config.yaml
positions: "rope"
init_std_up: 0.0651
optimizer: "soap_variant"
lr_mult_qkv: 0.4
lr_mult_up: 0.797
lr_head: 0.00687
warmup_steps: 200
schedule: "wsd"
decay_fraction: 0.36
decay_shape: "linear"
Each number is 200 + 20 x the weight over its row's rms, rounded and kept within 0 to 999. Layers, rows and columns count from 0. The size before them is the row's rms in percent of the matrix's.

# layer 12 MLP down (transposed), 256x64, rms 0.185, rows 162-198, columns 0-63
093,208,208,207,200,186,199,213,223,187,217,210,190,149,197,229,208,174,169,198,215,189,220,210,192,218,208,184,208,189,191,199,210,195,185,206,191,228,174,166,212,234,174,200,173,208,237,169,230,224,210,199,195,184,183,210,182,239,239,215,217,160,170,213,203
092,224,229,223,202,201,200,186,204,200,166,195,179,177,181,241,192,200,207,184,177,205,187,193,244,211,191,197,195,209,224,210,192,199,239,174,190,216,211,199,164,225,166,231,214,205,211,185,199,192,173,163,191,175,233,153,195,214,188,197,219,215,187,180,187
103,196,162,229,200,213,189,168,189,183,219,181,185,150,197,218,186,158,168,188,197,219,217,219,218,225,226,214,226,216,188,161,190,196,182,226,188,179,193,212,204,212,211,176,227,183,208,171,234,178,203,193,208,196,205,200,198,179,188,181,216,235,209,214,208
100,201,212,196,192,232,219,232,166,164,190,206,190,200,212,185,159,214,232,151,188,224,160,203,224,167,196,171,213,208,210,210,173,202,219,206,191,204,158,192,202,189,189,200,187,176,202,204,209,184,205,209,184,201,181,209,148,191,209,205,178,219,218,202,198
094,210,207,233,203,199,195,146,204,224,209,211,192,190,171,195,172,187,227,192,191,227,197,237,196,210,180,183,163,224,197,220,217,230,176,201,220,225,198,206,212,203,164,199,229,181,205,211,207,202,188,188,152,203,232,209,205,198,212,215,169,204,191,203,158
104,209,184,208,205,197,201,172,217,202,225,215,217,191,198,193,226,187,171,199,183,173,168,193,224,175,181,150,181,193,146,171,180,214,183,165,238,197,224,212,228,218,191,184,197,195,172,213,180,220,181,195,216,167,206,216,212,188,184,210,204,214,205,188,189
102,201,204,160,174,199,194,222,174,237,210,200,239,195,188,192,209,217,194,171,235,176,178,240,203,195,217,225,165,210,201,190,188,225,207,200,220,197,195,222,182,242,171,187,232,183,229,218,202,227,171,211,196,188,198,199,196,207,235,182,220,206,195,203,214
093,199,217,195,181,203,175,220,225,193,149,184,174,193,193,203,187,176,148,198,216,191,200,183,158,223,196,196,158,176,197,217,195,177,222,214,212,198,199,173,216,192,215,204,204,217,192,229,230,208,213,206,209,241,171,185,218,169,205,192,186,177,196,198,176
099,221,222,196,183,232,187,213,193,214,221,215,211,179,195,221,220,202,198,228,202,193,178,156,191,200,182,183,229,206,238,195,216,186,218,208,197,183,157,193,209,230,247,213,179,207,246,164,202,198,186,189,178,209,195,187,213,177,185,211,208,179,212,231,182
099,192,201,199,221,167,207,191,213,187,188,209,189,154,212,238,210,190,184,171,182,171,184,195,227,194,225,203,174,173,219,178,202,183,185,225,163,167,183,191,221,196,237,214,213,192,222,179,196,181,188,178,187,196,161,175,219,188,220,217,211,219,222,219,203
096,198,211,191,198,183,176,187,240,198,176,223,208,211,169,203,211,214,198,222,187,185,184,218,184,157,216,210,197,194,201,200,231,173,176,229,232,173,172,216,228,249,219,217,178,221,196,215,212,224,223,200,211,182,215,183,212,188,166,194,176,189,226,197,188
107,215,229,185,229,182,218,169,213,215,206,241,239,200,198,208,195,187,231,176,171,221,207,149,212,208,203,218,193,168,209,206,203,198,219,228,204,186,196,188,205,205,209,225,228,182,218,158,185,186,229,216,192,217,228,192,211,242,199,192,206,212,206,182,210
095,221,202,210,199,230,191,159,168,185,213,238,193,225,177,215,198,205,218,190,212,178,183,223,213,227,223,193,179,235,198,177,237,182,199,186,188,188,168,204,210,187,205,184,179,196,197,220,186,210,196,172,181,151,193,178,201,208,242,193,188,186,208,231,213
098,213,198,192,194,213,216,207,173,235,244,185,225,175,190,206,225,171,236,214,187,208,179,218,181,206,204,182,207,218,232,207,144,198,212,204,209,180,218,233,200,206,194,224,214,196,228,170,204,183,211,161,195,189,223,183,205,183,192,180,211,200,166,222,214
099,213,208,194,168,226,136,189,204,212,206,181,217,207,226,210,186,189,187,210,163,220,190,206,185,196,202,207,234,200,207,191,234,189,186,203,225,202,207,210,207,211,224,227,180,192,225,188,165,216,182,173,189,175,221,216,234,191,210,202,254,188,200,212,210
094,171,178,183,194,181,226,226,211,238,189,239,193,196,233,202,193,210,213,202,189,194,167,194,215,184,200,212,186,216,182,179,152,238,169,211,186,184,215,215,186,193,182,209,154,226,212,211,200,224,210,198,204,211,193,196,170,176,172,178,183,220,190,223,208
107,198,182,195,181,189,199,201,195,197,201,202,232,199,186,223,199,231,247,226,225,188,197,188,199,212,196,195,214,220,181,209,155,229,199,189,178,188,174,178,186,162,241,201,224,211,210,173,149,180,204,207,223,212,215,223,203,170,233,197,204,189,203,178,220
095,194,198,190,176,222,242,216,204,197,174,216,204,229,225,198,205,206,191,174,195,185,188,177,176,187,226,186,174,190,158,211,203,197,202,186,171,230,170,192,165,195,172,214,231,204,195,203,202,218,194,188,191,208,143,238,195,196,179,195,224,232,198,179,199
099,167,232,182,203,198,212,205,188,167,209,212,196,221,187,220,183,183,204,174,172,210,204,214,218,217,183,174,205,163,201,197,228,203,192,209,185,206,170,221,191,256,222,241,225,165,205,210,206,227,190,225,194,181,207,199,240,199,174,189,191,212,183,188,220
118,186,192,148,182,229,230,200,196,208,208,185,182,194,164,213,211,193,194,176,193,211,218,197,185,215,217,171,212,199,215,183,195,209,229,180,230,205,203,223,164,210,193,190,239,210,227,202,241,220,194,221,209,150,183,197,196,203,212,194,173,164,208,215,188
097,182,178,170,212,198,164,197,192,223,205,215,189,202,211,198,212,227,208,218,176,190,210,209,201,207,202,178,191,220,210,150,199,188,198,200,235,184,198,184,188,241,201,203,204,212,196,197,251,189,212,196,161,188,237,175,161,212,209,202,178,246,226,189,202
104,182,166,223,218,148,225,201,191,201,187,201,158,189,238,220,195,219,207,181,152,206,229,170,184,199,211,187,210,186,189,179,200,196,203,188,205,210,228,188,192,188,181,195,179,260,199,202,197,202,185,185,208,212,193,215,204,200,168,179,178,222,186,188,190
102,219,200,188,201,221,229,202,171,181,190,224,183,194,180,192,214,178,225,188,189,198,182,201,186,200,207,197,185,165,227,178,211,208,226,186,224,203,176,183,191,176,217,214,206,181,207,193,259,185,217,243,191,211,212,207,202,189,140,230,203,188,185,207,233
100,208,173,187,195,241,195,196,212,195,175,195,202,172,207,239,229,199,212,203,167,195,215,226,198,137,209,187,177,213,190,190,201,227,197,191,182,179,206,223,219,177,234,195,195,185,182,191,196,177,202,212,247,212,203,192,211,245,202,214,182,174,198,187,212
100,169,200,197,234,161,215,193,194,225,191,195,221,208,172,231,180,204,257,196,192,200,191,195,221,222,193,201,201,185,207,166,188,213,235,212,179,182,212,209,210,228,207,200,206,189,225,183,205,232,181,219,230,220,188,181,237,209,236,195,209,188,199,182,227
092,198,168,189,197,198,180,199,185,210,177,189,236,225,233,200,209,208,203,210,197,217,218,217,217,211,209,180,198,211,188,226,165,208,192,193,196,204,195,188,233,175,250,170,196,191,187,169,193,202,159,213,239,187,182,184,215,198,164,170,207,245,193,188,186
098,182,201,198,229,217,211,214,186,171,172,181,221,186,214,213,242,215,193,164,164,177,224,216,193,219,212,192,211,169,180,196,180,170,205,186,212,208,206,178,222,191,229,182,239,220,207,197,154,184,210,210,188,186,199,189,220,238,175,183,186,196,215,203,183
102,178,185,224,172,175,205,204,201,231,219,199,206,159,227,200,187,204,192,193,187,205,188,228,224,232,212,218,224,227,201,192,177,224,212,175,215,178,215,192,237,171,185,190,208,231,210,177,163,213,195,199,221,216,191,232,221,204,185,202,227,171,204,193,237
109,166,204,174,175,180,181,187,202,189,218,187,199,215,224,188,189,194,202,204,219,189,206,189,172,239,204,210,133,216,198,198,226,197,194,205,204,173,199,204,166,216,187,255,172,192,199,199,209,179,235,187,226,210,188,211,210,229,191,165,191,209,197,207,214
088,178,208,216,191,196,218,218,213,207,220,181,197,201,185,168,184,218,225,240,210,195,197,202,202,209,222,188,165,185,185,210,177,217,227,192,173,223,171,170,171,201,214,212,223,194,200,209,194,192,184,241,192,236,225,184,167,235,169,199,176,230,187,216,176
097,200,201,218,181,184,196,204,231,177,215,208,168,214,166,137,185,194,180,204,221,203,191,199,202,197,184,173,243,226,204,190,163,199,179,184,187,220,194,201,205,220,173,209,207,214,233,215,208,217,204,207,172,195,199,241,206,173,231,217,218,197,179,219,194
098,178,196,202,185,197,222,193,179,182,216,156,218,202,177,196,200,219,212,192,252,194,195,219,198,207,192,248,208,222,207,237,211,186,201,227,205,218,184,157,193,201,219,179,172,169,213,173,196,201,193,215,171,211,178,184,229,174,217,212,188,235,200,198,192
104,184,180,221,182,200,173,206,172,183,217,216,212,178,200,229,179,211,173,212,250,201,182,226,226,209,203,219,185,218,202,172,218,241,206,187,195,220,247,208,203,212,181,220,223,235,204,194,191,224,172,175,197,187,204,193,206,187,227,212,212,215,213,167,220
092,202,212,163,240,196,185,192,196,218,199,176,209,196,202,239,159,198,188,170,195,162,161,195,226,202,212,203,189,165,187,182,209,192,233,190,194,206,192,200,199,195,216,211,169,196,192,219,211,178,198,184,222,189,202,248,226,169,204,237,190,209,202,184,226
109,196,207,204,198,199,190,167,203,213,204,175,158,162,193,186,240,215,198,216,185,216,193,213,170,188,154,171,228,176,208,211,204,235,203,183,193,220,207,188,197,185,224,239,201,182,195,192,217,199,199,191,198,203,229,141,204,189,202,207,193,223,225,223,212
102,188,197,231,194,197,176,189,208,234,207,175,241,189,201,187,155,210,230,203,184,184,193,215,188,203,228,214,206,213,183,165,176,228,185,198,192,193,174,228,227,196,246,192,186,207,240,204,230,230,204,204,218,198,217,185,184,184,196,188,184,165,186,186,192
089,180,180,189,250,173,177,218,218,197,186,203,190,206,178,184,203,180,182,202,196,208,192,174,234,207,197,179,200,231,188,178,166,214,181,206,191,198,204,178,186,208,176,188,167,185,197,203,208,245,187,211,205,230,203,221,230,156,213,198,197,214,190,237,165
# layer 12 MLP gate, 256x64, rms 0.16, rows 163-198, columns 0-63
102,193,179,199,208,198,223,180,222,191,190,208,184,232,242,195,213,230,182,212,193,209,235,230,200,159,193,166,215,207,175,198,214,192,200,222,193,244,174,217,226,203,194,200,209,217,218,184,175,221,205,208,197,228,195,226,215,232,214,179,232,221,182,229,216
092,213,231,218,200,191,190,254,220,150,185,191,208,200,230,175,198,211,160,192,192,156,170,189,198,238,185,194,183,199,196,218,210,219,176,182,174,173,191,198,211,205,203,199,223,218,211,216,172,203,218,195,224,191,203,186,185,189,187,211,173,235,192,201,192
096,185,209,215,173,174,228,233,174,203,195,214,221,196,167,171,217,192,163,196,174,188,233,214,185,181,244,216,215,177,199,193,200,175,207,177,224,174,226,209,228,202,244,202,210,211,194,181,192,208,211,201,182,223,199,185,236,211,233,189,185,194,190,204,203
099,204,205,210,186,158,173,249,177,212,200,213,178,191,205,204,201,194,178,180,198,224,161,199,210,182,189,202,219,208,189,163,212,172,212,181,167,191,164,205,180,231,206,219,210,215,205,211,196,198,257,189,200,197,180,185,217,198,186,208,206,213,179,154,207
103,230,219,211,174,205,183,208,189,213,220,225,199,199,212,178,193,210,207,147,198,217,202,162,219,200,207,172,192,200,207,224,204,167,190,181,222,185,239,174,206,224,243,221,192,233,184,223,213,219,190,202,178,192,216,170,173,206,189,179,162,202,203,194,185
100,184,197,186,184,263,209,215,212,165,220,182,201,202,180,185,178,208,213,214,207,198,208,173,216,184,200,185,211,196,192,158,159,218,191,191,189,199,214,229,188,216,186,201,244,218,236,201,193,195,223,165,202,192,189,210,208,200,190,207,191,186,202,200,143
096,163,198,195,171,193,179,212,211,209,194,216,192,194,228,199,216,190,209,229,216,208,173,211,227,169,194,216,193,224,249,166,211,192,193,184,206,222,173,195,163,184,166,210,202,209,165,164,214,195,228,196,161,195,224,194,223,210,221,173,201,202,214,205,214
092,236,211,198,213,217,188,191,218,208,198,179,241,206,232,218,194,195,219,197,161,204,223,189,199,212,176,209,205,206,219,210,226,209,230,208,157,219,204,221,200,200,181,216,191,234,228,204,186,188,205,191,187,164,169,174,225,177,168,181,205,188,230,238,199
100,218,187,194,203,207,218,241,179,202,204,193,219,224,220,200,188,201,190,187,205,198,189,202,220,177,223,197,192,215,222,236,221,185,204,194,226,232,239,178,178,199,179,175,241,215,230,213,204,200,197,204,163,197,233,223,189,168,165,226,188,179,174,215,177
097,206,198,197,237,196,206,200,203,201,213,201,147,174,207,177,209,210,192,202,242,196,215,218,224,192,216,208,183,218,199,219,191,165,206,224,178,206,212,183,164,183,179,205,201,218,190,173,166,206,192,180,202,215,234,227,183,220,210,155,178,215,235,192,174
109,216,205,230,196,222,238,214,179,182,192,167,153,214,162,195,217,219,177,193,242,190,209,212,158,177,188,180,211,211,204,226,216,177,217,222,184,193,198,184,200,210,210,196,197,199,175,191,181,214,169,205,220,199,186,177,220,205,218,191,183,183,170,209,236
107,220,206,157,200,186,191,227,171,216,176,215,224,170,211,210,148,226,200,213,213,206,211,199,196,171,171,188,198,204,242,206,167,199,234,207,220,195,193,225,205,208,217,179,200,158,207,210,211,190,200,188,199,190,239,213,207,194,169,194,173,216,197,170,195
101,186,196,218,190,176,195,225,211,226,230,181,206,184,215,168,235,218,191,182,198,200,198,227,252,234,209,230,223,209,199,195,197,209,213,184,200,187,202,188,161,186,203,177,168,173,199,178,174,243,182,210,212,195,219,188,224,156,216,215,201,198,199,212,210
107,206,157,231,214,243,187,170,154,181,195,207,201,203,226,223,200,177,186,180,211,225,192,233,188,198,172,180,232,219,201,183,199,189,203,216,208,205,194,232,187,191,218,204,202,186,227,192,212,209,178,175,180,205,232,169,191,195,204,203,200,206,206,243,231
093,191,193,175,219,194,182,209,195,155,185,192,209,190,197,160,195,197,201,246,201,228,206,188,194,244,208,218,242,200,191,211,198,166,180,210,211,196,195,212,229,200,240,193,215,201,208,193,195,155,165,226,208,184,218,207,205,195,211,187,174,183,206,202,242
102,217,224,225,195,223,198,197,201,207,170,193,220,201,203,154,193,174,150,188,219,200,196,219,186,212,209,182,171,214,189,190,222,213,220,179,188,221,195,234,217,184,167,247,194,201,227,199,205,192,197,229,166,199,186,212,181,232,180,215,219,215,193,232,206
097,180,224,169,227,184,203,208,163,182,193,196,205,176,184,195,210,186,211,196,218,185,221,226,190,188,220,201,267,210,201,157,211,213,207,204,186,200,176,214,198,215,180,168,210,213,207,191,208,207,189,255,170,206,222,214,214,212,177,205,207,222,214,217,178
092,228,214,197,171,223,224,239,190,167,178,232,209,181,199,191,215,176,183,189,191,218,191,243,197,200,174,174,222,192,185,205,228,196,176,175,237,216,184,190,218,168,166,216,215,226,183,190,213,212,193,206,185,205,214,171,209,182,183,227,230,197,209,202,213
112,188,167,222,230,163,205,209,188,185,192,237,256,207,194,181,170,198,187,192,171,212,195,214,208,185,209,191,197,241,229,184,200,208,189,205,195,197,188,208,249,200,210,199,204,199,202,161,206,203,196,248,190,191,208,187,175,206,189,229,201,218,167,201,199
096,197,214,213,215,203,189,228,176,200,188,193,175,226,173,183,242,196,211,172,203,186,172,197,223,240,201,201,178,198,199,181,237,183,203,196,225,198,195,166,157,201,203,199,237,201,186,196,228,188,215,190,162,188,169,194,223,210,213,223,227,213,220,188,226
105,231,192,201,218,233,180,216,176,182,192,166,199,184,198,207,231,186,212,212,200,171,168,186,199,191,217,194,199,210,204,181,212,174,185,178,205,186,198,201,181,211,166,216,210,236,201,197,251,180,226,234,187,215,207,202,231,218,164,225,210,186,238,215,215
092,167,227,203,218,217,211,216,175,192,191,185,178,185,203,184,217,184,176,187,184,171,191,204,168,186,210,166,189,203,210,201,205,207,151,172,245,220,184,192,198,209,190,199,213,186,228,182,203,235,179,198,190,205,169,177,209,177,192,181,166,175,218,174,172
096,227,202,216,209,204,248,207,190,200,202,199,207,198,197,175,172,190,213,230,195,188,217,211,211,223,246,186,191,187,202,207,188,238,205,223,196,237,221,212,236,245,177,212,198,195,197,178,214,215,222,160,160,162,207,189,208,193,197,221,198,224,189,202,197
101,153,186,183,219,188,217,207,201,189,203,186,210,212,193,178,208,175,223,222,201,215,192,182,227,213,216,168,231,223,219,182,194,206,197,187,195,204,198,198,213,196,229,206,131,196,247,223,218,186,232,222,203,210,181,182,213,219,174,213,194,196,192,205,234
094,220,199,170,178,215,166,185,160,195,197,186,236,169,207,208,221,217,221,186,202,206,208,207,218,174,193,193,169,210,209,205,188,209,208,214,245,195,226,207,201,217,210,201,206,187,165,188,208,232,177,210,253,194,221,189,176,179,181,206,186,199,159,189,178
101,191,187,172,226,223,202,194,199,201,185,215,160,194,211,233,207,209,189,183,238,183,239,166,193,215,205,201,207,198,199,210,182,185,180,160,186,174,236,200,165,221,209,211,219,243,192,202,194,207,180,233,233,202,199,176,173,197,196,233,204,184,192,183,205
105,182,190,201,191,193,185,211,194,233,181,258,200,164,204,214,189,151,207,213,198,207,161,209,201,184,203,208,191,236,197,200,226,194,183,194,191,207,226,208,217,206,238,205,173,225,180,230,199,221,187,197,185,217,167,203,199,171,211,194,188,175,215,234,178
116,164,168,180,205,182,186,195,212,188,198,251,188,218,224,210,202,229,206,202,180,223,205,208,236,207,178,181,237,220,161,211,239,198,209,207,202,168,195,185,181,201,211,196,197,232,168,207,197,205,162,179,188,191,219,228,205,182,212,215,183,179,221,202,213
098,157,190,168,225,176,185,231,222,181,199,216,209,201,217,208,188,248,181,236,188,216,164,201,178,198,217,193,209,209,225,201,172,165,157,184,198,204,177,229,191,198,212,195,205,213,195,195,194,172,199,193,207,209,219,217,215,186,167,214,213,234,188,177,212
103,174,187,172,204,202,157,190,172,181,189,188,213,213,225,241,189,212,194,210,187,235,205,186,206,218,202,217,190,206,187,203,222,169,201,214,210,185,189,177,176,209,231,203,216,184,247,183,220,234,197,213,205,176,166,159,202,197,171,201,197,189,189,226,172
112,214,180,225,171,237,181,183,221,208,209,219,210,168,213,217,227,203,189,241,192,212,183,203,179,221,184,158,198,208,205,195,233,206,232,217,215,206,186,196,191,202,226,210,190,223,193,220,186,247,208,204,193,196,174,234,181,226,196,181,200,201,213,245,204
106,174,173,193,203,189,220,192,195,177,172,204,240,193,204,209,202,202,197,197,161,234,199,181,213,192,188,237,211,215,211,215,247,233,170,201,199,202,195,202,172,180,170,209,166,193,229,208,209,201,184,181,178,204,187,217,248,169,170,195,181,193,194,214,205
099,233,180,193,189,206,201,235,183,217,188,202,209,210,210,193,185,225,193,171,229,197,217,209,177,219,174,194,204,196,200,200,164,205,257,197,226,189,170,242,210,188,197,209,168,194,206,189,215,196,163,235,229,179,206,201,233,214,222,176,192,209,202,229,202
098,192,176,201,192,223,214,209,173,178,176,163,199,200,233,171,233,229,248,172,183,182,197,188,195,207,215,230,218,214,172,204,199,194,189,180,225,219,220,210,151,212,191,201,223,211,207,169,206,210,215,221,202,203,200,179,210,221,187,223,212,179,205,223,226
102,214,200,201,155,219,194,220,200,193,200,214,164,237,188,190,224,193,209,195,208,213,212,198,205,179,247,173,200,220,215,179,187,191,184,207,199,182,213,201,228,227,203,218,201,236,185,243,188,195,224,219,208,194,238,198,243,241,178,204,199,216,192,179,202
090,174,191,185,182,187,181,185,189,204,185,218,228,197,224,214,197,179,218,182,246,186,203,206,208,191,195,201,140,205,182,238,236,168,186,203,217,192,198,207,210,193,200,217,223,183,220,171,191,187,207,198,195,190,157,175,203,222,167,195,212,198,230,192,234
# layer 12 MLP up, 256x64, rms 0.152, rows 163-198, columns 0-63
092,210,235,161,183,208,207,195,211,182,201,212,221,181,185,212,188,221,201,211,182,232,174,208,238,170,232,200,211,189,214,206,227,200,199,197,199,166,224,180,186,240,221,211,201,168,195,216,205,189,216,243,197,156,225,208,186,222,207,210,221,208,227,200,181
102,175,193,149,217,180,218,175,217,217,220,197,225,178,206,205,228,177,211,221,204,199,254,196,211,198,199,192,228,191,180,209,211,187,188,206,210,179,191,221,171,204,187,200,177,211,198,194,191,200,179,172,181,199,174,204,178,165,149,208,223,177,228,179,207
104,189,210,186,192,195,216,165,230,241,175,191,174,180,195,204,211,183,205,210,203,210,235,193,174,222,192,236,163,182,207,187,193,221,189,215,202,203,208,219,192,209,211,215,215,194,210,178,225,164,196,212,225,170,236,193,217,177,165,209,197,198,149,219,209
098,190,233,217,182,176,207,194,208,219,216,184,199,254,207,184,174,199,203,190,178,180,204,172,208,202,180,164,196,215,163,216,167,201,190,220,200,183,187,191,201,184,162,217,205,204,211,226,170,220,155,198,197,240,229,205,208,206,176,201,212,189,172,198,179
115,201,236,229,184,174,202,184,198,201,236,201,194,183,210,209,218,232,154,213,179,246,211,174,195,179,188,204,220,197,187,196,220,174,196,189,158,203,173,214,166,178,211,171,192,201,208,216,162,206,199,214,208,191,222,193,208,205,203,192,239,181,181,203,174
099,187,218,188,168,213,177,199,187,215,188,202,183,219,179,184,211,176,234,185,234,215,219,229,175,219,199,253,175,193,232,165,236,210,201,190,200,201,167,192,173,172,208,175,190,199,202,187,190,221,195,229,225,201,211,198,209,192,192,223,202,168,214,227,206
097,204,207,207,179,165,184,212,173,208,172,209,180,203,224,215,186,214,182,238,177,213,213,222,195,219,175,188,158,226,203,187,187,241,220,197,204,251,204,213,170,212,171,195,196,196,190,204,209,191,212,221,193,229,222,183,228,177,214,198,209,241,189,199,180
093,218,198,191,187,221,215,218,213,229,209,221,191,227,172,166,233,196,151,189,164,191,198,197,214,219,194,224,174,212,247,218,187,223,226,213,174,204,229,199,223,182,188,178,208,194,222,209,182,225,194,158,189,207,196,195,200,183,202,233,184,212,196,187,194
099,237,177,177,208,212,244,198,214,212,236,198,184,204,189,225,169,225,210,191,164,162,233,194,196,201,218,212,188,205,220,201,224,203,217,191,195,190,182,189,206,203,207,202,206,238,170,227,178,191,220,189,192,194,183,209,206,232,166,177,203,197,249,188,192
091,218,190,210,223,209,186,202,212,194,173,207,215,183,216,214,208,183,167,193,165,217,211,184,197,174,196,189,199,167,217,199,188,162,228,221,223,193,230,203,201,229,185,191,196,224,195,211,178,172,212,194,175,212,167,183,175,232,199,230,184,179,190,213,142
110,208,231,195,202,185,207,218,217,206,147,164,212,246,207,201,191,185,219,175,189,190,172,179,200,189,197,184,171,208,193,204,232,183,196,206,181,220,206,181,171,175,169,220,222,178,194,211,204,210,198,190,192,164,182,199,210,223,204,202,211,215,151,169,216
094,201,195,227,191,235,191,225,248,207,182,201,206,228,232,215,239,167,185,214,182,202,203,204,185,216,201,176,216,191,190,185,182,224,162,207,176,200,191,199,190,231,230,190,226,209,245,189,199,215,199,194,238,193,234,183,219,204,227,217,218,206,208,194,193
098,194,182,187,217,202,223,208,145,185,165,207,215,183,212,211,199,188,246,206,173,187,232,196,180,159,178,186,210,206,221,200,201,196,231,211,204,217,219,218,224,199,167,178,200,185,213,161,223,213,196,197,194,222,201,221,226,190,196,186,223,178,180,230,213
097,214,196,197,218,215,163,233,185,208,212,199,202,199,163,203,199,194,246,189,227,211,205,205,194,206,210,183,217,209,239,216,205,176,205,203,191,191,237,181,198,215,180,184,176,207,159,198,233,186,217,205,207,203,210,192,185,232,174,212,233,199,147,228,226
095,205,219,187,227,198,206,172,168,234,191,199,162,196,209,192,237,181,200,156,161,219,199,213,214,174,211,215,206,163,208,216,209,199,203,205,237,207,207,177,195,205,201,239,217,200,184,212,194,210,203,210,191,203,203,232,237,192,213,188,227,222,172,237,211
106,179,206,217,213,169,200,210,191,189,198,159,207,221,226,180,177,198,170,219,208,208,220,212,178,190,218,182,217,220,190,217,187,212,200,199,215,181,203,173,214,185,242,234,146,214,217,185,198,199,176,231,194,184,216,215,203,214,191,199,261,190,206,183,207
099,189,214,176,197,217,212,198,184,225,197,192,230,197,208,184,215,223,177,255,175,213,185,193,197,217,214,174,206,169,215,191,173,211,192,196,185,239,184,189,184,229,192,219,182,214,199,201,173,202,257,204,219,236,170,222,192,226,192,202,215,231,190,198,198
093,208,211,198,200,179,187,210,198,205,189,181,183,189,183,194,175,207,213,217,184,219,196,202,210,182,174,214,214,203,239,206,184,171,190,240,215,228,176,235,212,181,207,213,233,223,203,200,182,148,242,179,178,190,208,207,212,173,232,210,187,191,167,163,188
121,245,192,208,190,228,222,201,170,232,198,201,185,187,212,189,173,207,177,204,218,201,191,159,188,218,211,207,253,172,238,191,167,201,181,221,215,227,210,234,199,210,192,226,204,217,208,217,170,202,222,203,212,200,186,198,200,214,205,201,192,164,213,212,168
099,158,229,196,183,211,186,195,253,192,184,248,153,209,195,231,230,202,221,164,221,188,207,210,208,209,192,207,202,224,214,164,197,199,190,193,224,204,203,225,215,197,207,212,200,203,194,180,215,222,230,172,217,211,184,175,171,201,214,198,190,193,211,184,217
109,206,224,197,192,175,203,200,242,203,212,208,191,199,241,165,226,208,193,191,199,181,214,205,218,215,183,190,218,209,216,204,191,210,215,193,175,221,232,217,184,187,193,236,171,187,159,190,206,190,217,182,221,222,162,156,192,179,169,223,208,159,198,206,192
103,196,217,177,163,161,229,227,203,199,201,185,239,181,187,219,190,205,188,211,183,222,141,189,183,183,219,195,168,212,185,173,179,194,196,196,154,199,207,216,222,210,193,233,222,167,215,182,186,211,199,197,173,207,215,211,189,203,193,212,172,204,183,205,191
101,229,174,199,180,187,188,207,159,162,183,174,206,190,200,190,214,175,194,218,205,192,172,226,198,203,173,205,214,229,156,214,211,195,178,230,196,165,224,192,186,203,222,221,204,171,187,200,183,197,215,197,193,180,215,192,222,152,215,223,234,200,229,200,194
102,229,209,227,203,200,203,212,208,192,214,203,206,213,204,186,199,160,197,173,176,204,224,210,213,208,161,211,202,207,184,221,207,204,203,183,166,207,176,207,184,211,186,187,212,192,194,163,206,194,231,223,212,222,155,173,187,201,146,253,219,178,222,191,212
102,178,187,224,197,196,236,222,216,206,197,213,182,234,230,170,217,214,210,233,209,189,212,219,209,171,180,163,208,190,209,158,176,165,198,223,190,210,187,180,186,192,172,224,194,176,206,217,182,182,213,174,172,199,199,225,217,175,232,191,188,221,184,215,191
091,249,211,186,197,192,225,208,162,242,179,189,204,178,184,188,187,188,214,210,204,216,177,195,226,228,217,184,236,189,187,217,240,198,220,195,216,220,177,168,195,216,228,206,218,215,194,222,183,225,206,214,211,172,230,200,193,196,225,205,217,169,223,192,191
102,209,178,222,190,210,158,209,221,184,188,159,195,191,204,211,200,186,163,186,219,200,218,177,195,190,214,202,151,217,197,206,228,264,210,202,223,199,211,167,173,173,191,182,220,218,199,205,222,169,179,213,209,194,210,194,204,195,183,231,205,207,195,186,176
119,206,188,217,176,228,206,223,237,186,198,166,214,215,187,186,192,193,172,245,200,221,162,217,163,234,214,200,218,193,216,182,199,181,218,189,198,197,223,191,210,216,210,196,195,166,210,187,187,210,220,182,248,199,167,215,180,211,220,229,180,180,215,193,209
089,191,197,215,226,205,201,216,188,191,201,202,183,176,191,179,208,216,204,180,175,201,194,207,174,198,181,193,229,228,170,187,212,199,185,223,179,186,214,191,221,198,203,215,202,163,205,196,162,167,164,186,213,199,166,209,218,169,156,211,174,220,191,239,246
109,225,197,199,212,211,209,212,184,237,160,218,235,213,220,212,222,234,223,199,158,171,193,181,216,189,177,217,174,209,210,201,186,176,206,200,201,207,208,188,191,192,240,164,184,197,179,201,169,196,164,177,232,212,201,191,197,205,177,191,189,225,191,195,161
102,195,225,203,237,196,213,224,193,190,179,191,194,194,169,211,199,201,205,207,186,205,173,165,221,193,220,242,185,165,205,187,191,192,176,191,223,177,189,188,175,219,246,201,217,171,206,198,172,179,222,199,153,201,235,192,234,210,180,195,211,227,205,210,215
109,224,175,217,185,196,178,177,191,164,221,237,185,193,211,161,193,200,183,186,213,170,190,201,226,192,206,193,211,166,234,190,183,227,213,221,171,213,220,231,198,229,193,193,192,223,182,204,200,231,197,214,193,169,239,203,206,178,223,190,209,187,217,167,216
084,232,208,201,195,193,169,203,185,209,213,184,212,209,174,203,221,213,181,171,208,209,182,195,219,147,197,199,185,208,197,202,154,208,218,205,203,176,178,239,163,180,178,209,154,206,215,196,218,189,186,229,215,201,184,188,182,200,207,230,182,203,213,234,233
104,212,216,210,241,225,199,157,192,190,189,212,233,197,195,205,197,209,230,212,205,219,193,219,189,209,173,190,196,224,213,230,215,190,181,245,227,205,198,183,206,208,199,187,141,191,210,215,213,208,186,171,215,196,225,142,193,225,202,195,190,205,185,188,214
097,204,229,190,204,203,197,169,204,211,225,184,179,184,208,186,221,208,245,182,179,240,194,243,183,214,194,240,190,207,191,224,178,212,212,202,227,213,198,183,192,218,201,191,165,210,212,203,209,221,215,239,208,189,230,163,193,189,184,186,204,209,233,161,205
090,163,191,202,232,159,193,190,198,219,172,213,196,203,205,216,192,251,206,166,233,220,236,183,194,237,210,207,187,181,186,200,236,195,175,180,206,209,188,206,199,214,198,195,202,203,179,207,226,202,188,224,204,171,253,208,168,225,203,209,193,207,197,198,212